Weights of a small transformer language model: 10 layers, MLP 384 squared ReLU.
Each number is 50 + 10 x the weight over its row's rms, rounded and kept within 0 to 99. Layers, rows and columns count from 0. The size before them is the row's rms in percent of the matrix's.

# down: layer 2 MLP down (transposed), 384x96, rms 0.207, rows 174-190, columns 0-95
# up: layer 2 MLP up, 384x96, rms 0.275, rows 175-190, columns 0-95
down174 099:45 43 68 36 51 55 48 61 58 37 40 35 49 28 53 50 31 50 32 45 41 47 50 46 43 61 52 42 54 52 67 34 49 54 43 36 47 43 50 29 54 53 49 63 65 59 53 68 56 40 54 34 77 50 52 52 54 60 44 61 45 40 54 45 42 33 42 43 48 44 51 61 60 49 34 46 52 57 45 45 59 58 48 61 64 63 49 29 50 27 37 46 39 46 47 50
up175 108:43 47 43 67 61 48 42 27 39 37 52 60 34 49 53 47 48 55 41 46 69 38 69 45 45 48 44 51 46 58 38 45 57 47 34 58 32 38 48 60 39 62 40 47 42 49 50 58 64 57 50 70 53 54 40 40 63 70 43 53 60 36 51 59 41 50 26 31 47 56 55 44 59 62 55 47 66 28 52 47 48 45 53 64 57 45 43 47 68 62 54 58 51 49 51 39
down175 113:54 59 36 21 53 43 35 52 46 45 49 69 42 47 50 47 55 36 49 34 61 57 61 47 46 44 52 47 61 53 54 72 45 52 53 58 50 62 56 48 51 70 62 41 55 39 48 40 56 37 49 35 74 46 56 41 41 68 59 52 53 59 62 40 35 61 64 57 51 58 51 59 61 69 36 40 43 49 59 65 41 40 42 37 58 54 44 56 60 57 43 35 62 50 61 49
up176 111:47 69 34 65 48 48 47 62 56 44 47 71 66 73 55 54 43 49 52 55 59 62 52 58 48 54 53 23 52 55 49 68 45 31 40 40 51 49 40 37 66 51 39 58 53 55 37 45 52 55 46 40 41 52 56 44 49 59 35 41 43 63 64 49 54 44 47 38 44 37 63 52 59 51 62 46 38 48 41 56 63 66 51 38 38 55 48 51 56 44 39 53 44 83 50 43
down176 114:59 38 38 45 44 69 52 42 46 68 70 39 51 74 58 59 55 43 47 44 44 34 42 40 60 40 48 31 51 38 47 70 57 74 47 51 43 53 36 39 49 61 56 63 50 56 66 69 57 34 49 56 55 40 48 52 49 56 54 38 45 54 36 49 36 29 48 54 44 52 52 49 46 51 35 51 67 45 64 58 64 43 55 59 46 42 44 55 50 46 43 53 52 42 63 37
up177 098:70 49 39 57 64 35 34 60 48 39 58 63 53 66 46 38 51 52 43 18 48 41 51 61 58 59 34 36 48 63 30 50 51 59 36 48 51 71 56 45 46 53 52 43 60 43 53 42 64 38 64 52 45 44 60 37 51 48 52 30 51 61 57 57 55 58 58 42 48 45 50 46 54 60 41 54 53 71 46 37 51 41 57 48 32 50 55 65 50 41 50 52 32 61 46 59
down177 107:42 49 48 66 61 56 55 43 45 48 53 30 36 44 39 71 41 41 40 50 63 60 37 44 29 63 40 51 60 59 59 45 61 52 60 76 51 42 64 48 40 55 29 47 43 49 71 51 42 52 67 56 49 57 54 34 40 72 60 47 52 50 51 61 48 51 43 59 39 59 45 46 68 58 59 48 35 28 48 47 61 50 48 40 47 56 47 63 54 56 50 47 53 43 54 61
up178 077:48 70 53 49 61 55 55 24 48 65 51 63 59 57 67 42 38 46 47 50 47 57 46 43 43 71 45 50 43 57 39 37 43 53 46 44 59 55 62 46 47 60 50 47 53 37 51 40 46 34 36 50 47 41 70 56 59 52 41 70 66 54 53 50 66 62 51 45 55 52 50 52 65 43 42 61 71 60 72 48 64 61 46 41 40 54 62 53 41 45 58 53 45 69 51 69
down178 090:37 37 66 53 49 38 38 79 45 63 40 39 49 53 57 61 58 39 67 51 54 59 50 36 50 47 60 33 39 46 50 61 45 49 54 56 56 50 47 44 46 51 47 34 39 55 58 59 56 56 49 47 58 39 56 45 44 55 57 47 44 56 55 74 32 49 54 53 54 66 43 49 47 32 41 50 38 47 58 38 61 44 51 45 60 57 46 65 67 73 59 63 68 48 73 57
up179 092:56 34 53 41 40 54 68 56 41 47 63 42 59 38 70 43 52 61 51 44 39 65 72 58 40 44 37 45 54 46 52 54 59 43 38 57 39 40 48 56 58 47 29 35 47 52 55 63 53 49 51 42 54 38 51 46 61 53 45 65 64 44 47 53 53 48 65 43 48 51 43 53 59 58 56 68 43 44 49 42 48 52 42 84 53 55 67 47 48 49 59 40 39 38 32 28
down179 110:53 44 68 40 50 34 45 57 46 46 35 54 66 53 41 46 56 30 54 47 29 51 45 41 55 53 27 69 57 52 61 67 68 49 47 43 50 53 53 45 44 68 61 60 49 62 47 49 53 31 41 59 67 50 34 58 54 42 72 45 62 48 53 61 38 36 44 49 45 42 37 49 44 50 48 52 52 53 41 49 55 39 56 59 42 50 41 72 53 33 47 57 40 70 60 53
up180 094:46 64 58 42 61 46 47 40 30 55 45 53 52 44 46 63 38 45 39 56 53 58 54 56 47 57 64 78 31 63 47 61 57 60 56 46 46 63 57 77 47 43 49 69 41 44 47 57 67 60 55 41 44 55 50 49 59 67 57 45 46 57 60 48 31 63 52 46 43 58 56 44 31 65 59 42 75 43 57 47 50 54 49 66 59 53 64 35 53 56 52 62 51 46 45 50
down180 099:42 76 52 55 38 56 71 51 51 58 49 51 47 60 50 60 48 44 37 35 53 54 46 69 40 47 57 61 61 60 50 52 39 42 33 51 70 49 60 58 52 67 40 50 46 55 61 41 58 53 64 54 39 20 40 57 43 45 54 61 56 58 39 32 42 62 43 43 50 48 40 37 43 49 63 60 43 67 35 33 50 62 51 41 35 60 58 46 43 57 38 54 44 52 64 45
up181 092:45 65 48 49 65 67 58 48 53 66 54 60 61 56 54 51 49 41 57 38 27 68 51 51 53 35 54 43 51 42 33 50 61 61 49 29 41 46 55 50 57 43 78 37 53 59 44 59 44 65 55 44 47 45 58 46 61 57 27 45 56 54 41 57 55 54 38 49 60 40 34 60 55 44 39 52 47 51 64 55 74 61 52 59 44 37 59 48 45 31 48 48 41 45 60 40
down181 097:54 57 62 55 42 42 39 31 66 57 39 53 50 62 49 52 56 46 55 40 46 64 53 65 42 48 38 27 52 31 52 50 45 49 56 54 40 53 42 39 52 39 59 63 49 53 42 50 30 48 54 40 62 56 72 39 51 47 43 26 44 58 65 48 43 39 40 62 62 46 51 49 51 40 31 62 49 48 39 45 63 34 62 55 55 45 43 60 49 44 58 42 75 49 61 36
up182 094:46 55 37 61 54 50 38 25 52 63 47 42 53 43 64 47 48 44 41 54 53 63 49 41 48 36 64 62 68 43 45 60 61 50 71 46 55 54 54 39 44 50 43 60 78 52 61 49 34 43 68 57 49 61 41 57 66 59 49 43 62 35 52 56 34 61 49 61 59 50 42 53 63 64 56 61 60 53 55 38 54 66 51 46 64 65 57 50 25 44 53 51 50 50 58 48
down182 093:47 43 41 56 48 41 41 43 41 38 41 51 82 36 34 45 49 48 30 56 49 52 63 58 47 53 48 71 51 51 55 45 43 51 51 58 41 68 53 39 60 52 44 48 46 56 50 45 41 45 63 36 61 52 28 70 47 65 39 50 53 51 45 66 40 28 58 56 40 41 56 31 54 49 41 58 63 54 65 42 47 42 43 34 46 45 31 67 50 51 56 49 46 41 44 41
up183 076:50 56 36 53 36 63 60 53 60 44 39 57 66 53 73 50 35 61 39 46 51 52 41 54 32 65 63 37 47 52 58 45 57 54 54 45 42 59 38 60 63 68 27 45 48 47 60 51 50 39 75 32 54 48 56 33 75 41 51 52 48 48 54 59 44 53 56 39 65 43 49 43 57 52 41 66 55 57 55 57 42 53 53 52 43 30 49 53 52 62 42 49 42 49 69 53
down183 083:59 71 40 38 53 43 57 60 51 46 55 46 71 53 56 39 55 45 44 56 39 41 65 56 47 47 38 47 48 55 68 53 52 33 53 59 55 34 61 31 38 37 53 54 49 55 33 40 46 66 45 58 35 50 65 49 40 33 50 46 49 65 48 33 39 68 50 67 45 59 63 47 57 41 61 55 53 47 55 47 30 62 58 59 52 66 38 52 50 59 29 44 45 64 53 44
up184 112:36 48 47 38 40 66 48 47 53 31 58 63 51 47 44 57 65 54 44 50 28 46 56 52 41 51 63 51 68 55 40 52 70 53 59 58 38 50 25 57 39 59 45 53 47 26 57 47 51 61 58 61 43 53 50 53 52 38 45 43 64 38 59 61 64 58 57 61 47 51 60 63 57 41 58 57 54 31 39 47 50 53 55 45 60 29 69 49 53 43 55 38 54 37 68 38
down184 107:36 39 57 42 37 58 64 52 39 48 42 52 53 48 44 59 55 46 37 66 44 61 54 65 75 33 54 31 20 44 59 58 58 50 45 51 43 47 52 56 64 55 36 43 57 49 59 50 47 34 51 30 53 53 48 70 41 44 52 43 52 72 39 59 42 30 45 54 36 50 50 53 52 44 47 50 46 52 53 38 51 49 41 57 63 35 38 55 36 64 62 55 44 37 47 53
up185 109:58 57 53 55 42 44 30 54 47 65 54 45 68 44 55 51 45 47 66 58 58 58 41 48 63 61 42 48 53 38 44 35 60 57 45 61 42 68 44 53 49 63 49 51 34 45 42 41 28 58 65 49 50 46 54 55 50 48 34 49 53 45 51 54 63 45 59 46 62 57 41 53 53 54 57 38 43 25 41 41 54 31 69 74 39 67 63 37 46 50 56 51 45 51 44 23
down185 114:66 46 67 53 45 42 43 50 46 49 37 74 46 56 57 29 53 28 46 39 29 39 54 41 53 41 49 62 53 54 39 56 50 53 66 36 61 37 53 56 53 50 44 35 70 50 52 59 50 52 57 51 59 52 46 62 36 67 61 48 63 50 58 36 55 37 52 67 43 36 55 64 34 45 49 59 55 49 63 53 36 54 47 40 43 75 50 45 53 44 55 46 43 45 32 52
up186 113:53 43 49 63 34 51 43 44 48 38 57 50 39 39 55 46 55 52 62 48 55 61 52 37 59 46 48 44 53 55 43 48 57 43 31 58 35 37 43 42 47 56 35 51 51 50 33 43 37 47 47 42 31 56 64 36 52 56 30 57 40 77 56 61 52 64 49 32 47 57 55 46 49 70 51 54 38 55 44 23 56 28 51 53 54 50 57 52 55 35 65 34 51 60 54 30
down186 099:49 60 54 42 65 47 56 64 58 45 32 51 69 42 49 55 57 32 59 46 41 53 54 53 66 52 49 65 31 29 53 42 44 36 62 63 52 73 59 41 43 33 54 42 40 54 53 45 42 56 44 46 43 33 35 55 44 54 57 40 62 55 37 49 47 63 36 51 55 36 49 65 39 57 57 63 43 35 52 55 47 61 40 40 63 43 53 46 31 32 51 58 56 37 45 43
up187 099:61 60 58 36 57 60 50 62 49 49 38 42 73 42 61 48 52 57 49 45 58 66 53 55 44 62 52 43 37 43 59 49 53 41 62 60 48 59 64 68 56 66 49 39 48 58 49 50 48 57 67 61 50 56 55 25 54 34 50 35 67 53 39 64 63 49 60 53 47 48 63 55 50 55 47 45 71 64 55 69 55 55 32 43 46 62 34 42 38 38 65 47 37 52 47 60
down187 100:37 42 62 43 61 40 31 78 51 54 53 66 49 77 38 49 60 55 58 54 47 56 48 45 40 42 63 39 61 57 51 45 48 63 58 41 48 41 50 34 50 39 34 39 47 24 57 54 62 38 35 40 40 47 56 55 58 58 58 53 54 53 60 56 48 48 54 55 45 60 49 46 51 55 46 49 49 67 48 59 37 46 55 56 54 40 60 62 55 62 46 78 60 40 54 34
up188 104:62 43 41 46 64 49 58 54 45 53 46 38 64 62 40 49 44 43 57 47 53 48 69 53 47 58 42 55 42 47 45 28 70 30 45 51 74 45 49 67 52 32 46 56 58 38 58 56 60 41 37 33 38 40 53 54 39 52 24 64 60 47 45 44 60 61 59 57 37 52 31 53 57 58 41 72 51 42 46 46 49 41 47 44 59 55 57 45 34 37 45 57 49 55 59 53
down188 103:39 34 31 52 30 46 47 35 58 53 37 32 40 52 48 36 60 59 44 47 53 52 31 45 43 52 54 47 63 50 46 27 44 64 60 51 47 47 50 50 45 54 61 48 56 65 54 57 49 53 44 52 53 53 51 74 49 57 47 34 50 35 50 53 47 52 40 41 36 42 49 44 38 54 45 50 61 51 55 57 67 53 31 58 68 66 49 44 27 49 53 53 32 48 62 23
up189 097:57 68 48 39 69 31 67 44 52 53 58 36 56 54 28 64 42 63 35 49 46 42 57 69 52 40 48 64 65 60 52 41 34 52 49 37 45 59 45 55 42 53 49 47 60 56 41 34 58 40 53 37 46 39 52 48 61 61 35 49 55 54 47 64 48 49 54 43 69 45 46 75 61 45 49 49 29 35 54 59 45 37 43 43 56 51 47 41 48 52 63 50 43 57 57 33
down189 095:58 45 52 67 37 41 57 44 50 48 32 51 50 45 57 57 67 38 55 50 52 66 59 57 40 50 47 38 34 45 37 61 50 54 33 42 43 37 45 42 62 43 66 41 46 38 51 49 46 46 63 50 65 60 53 60 44 41 35 56 40 52 54 45 39 26 55 54 43 51 37 38 26 34 47 55 51 56 35 55 44 46 22 38 43 45 49 53 59 36 45 29 49 60 55 52
up190 119:52 36 42 47 50 31 44 51 54 55 42 40 37 51 53 43 58 40 44 39 65 45 31 61 33 40 65 36 50 38 35 42 46 33 61 51 54 51 64 52 48 66 34 63 58 42 33 69 61 37 49 47 34 57 36 53 63 64 49 50 62 49 59 55 55 58 33 46 49 62 45 48 43 50 57 49 51 43 29 48 36 40 62 49 50 34 51 49 54 42 36 53 60 68 44 49
down190 115:75 46 32 47 62 55 58 44 55 57 53 40 54 53 55 43 54 41 33 47 53 62 53 44 50 57 43 50 41 43 75 66 62 51 34 44 57 31 48 49 67 47 55 58 52 36 66 54 39 45 47 75 27 57 44 67 53 47 42 46 63 54 45 63 62 54 60 72 44 56 62 51 48 46 40 62 52 35 64 59 58 57 54 47 47 60 45 46 56 56 48 43 64 45 38 57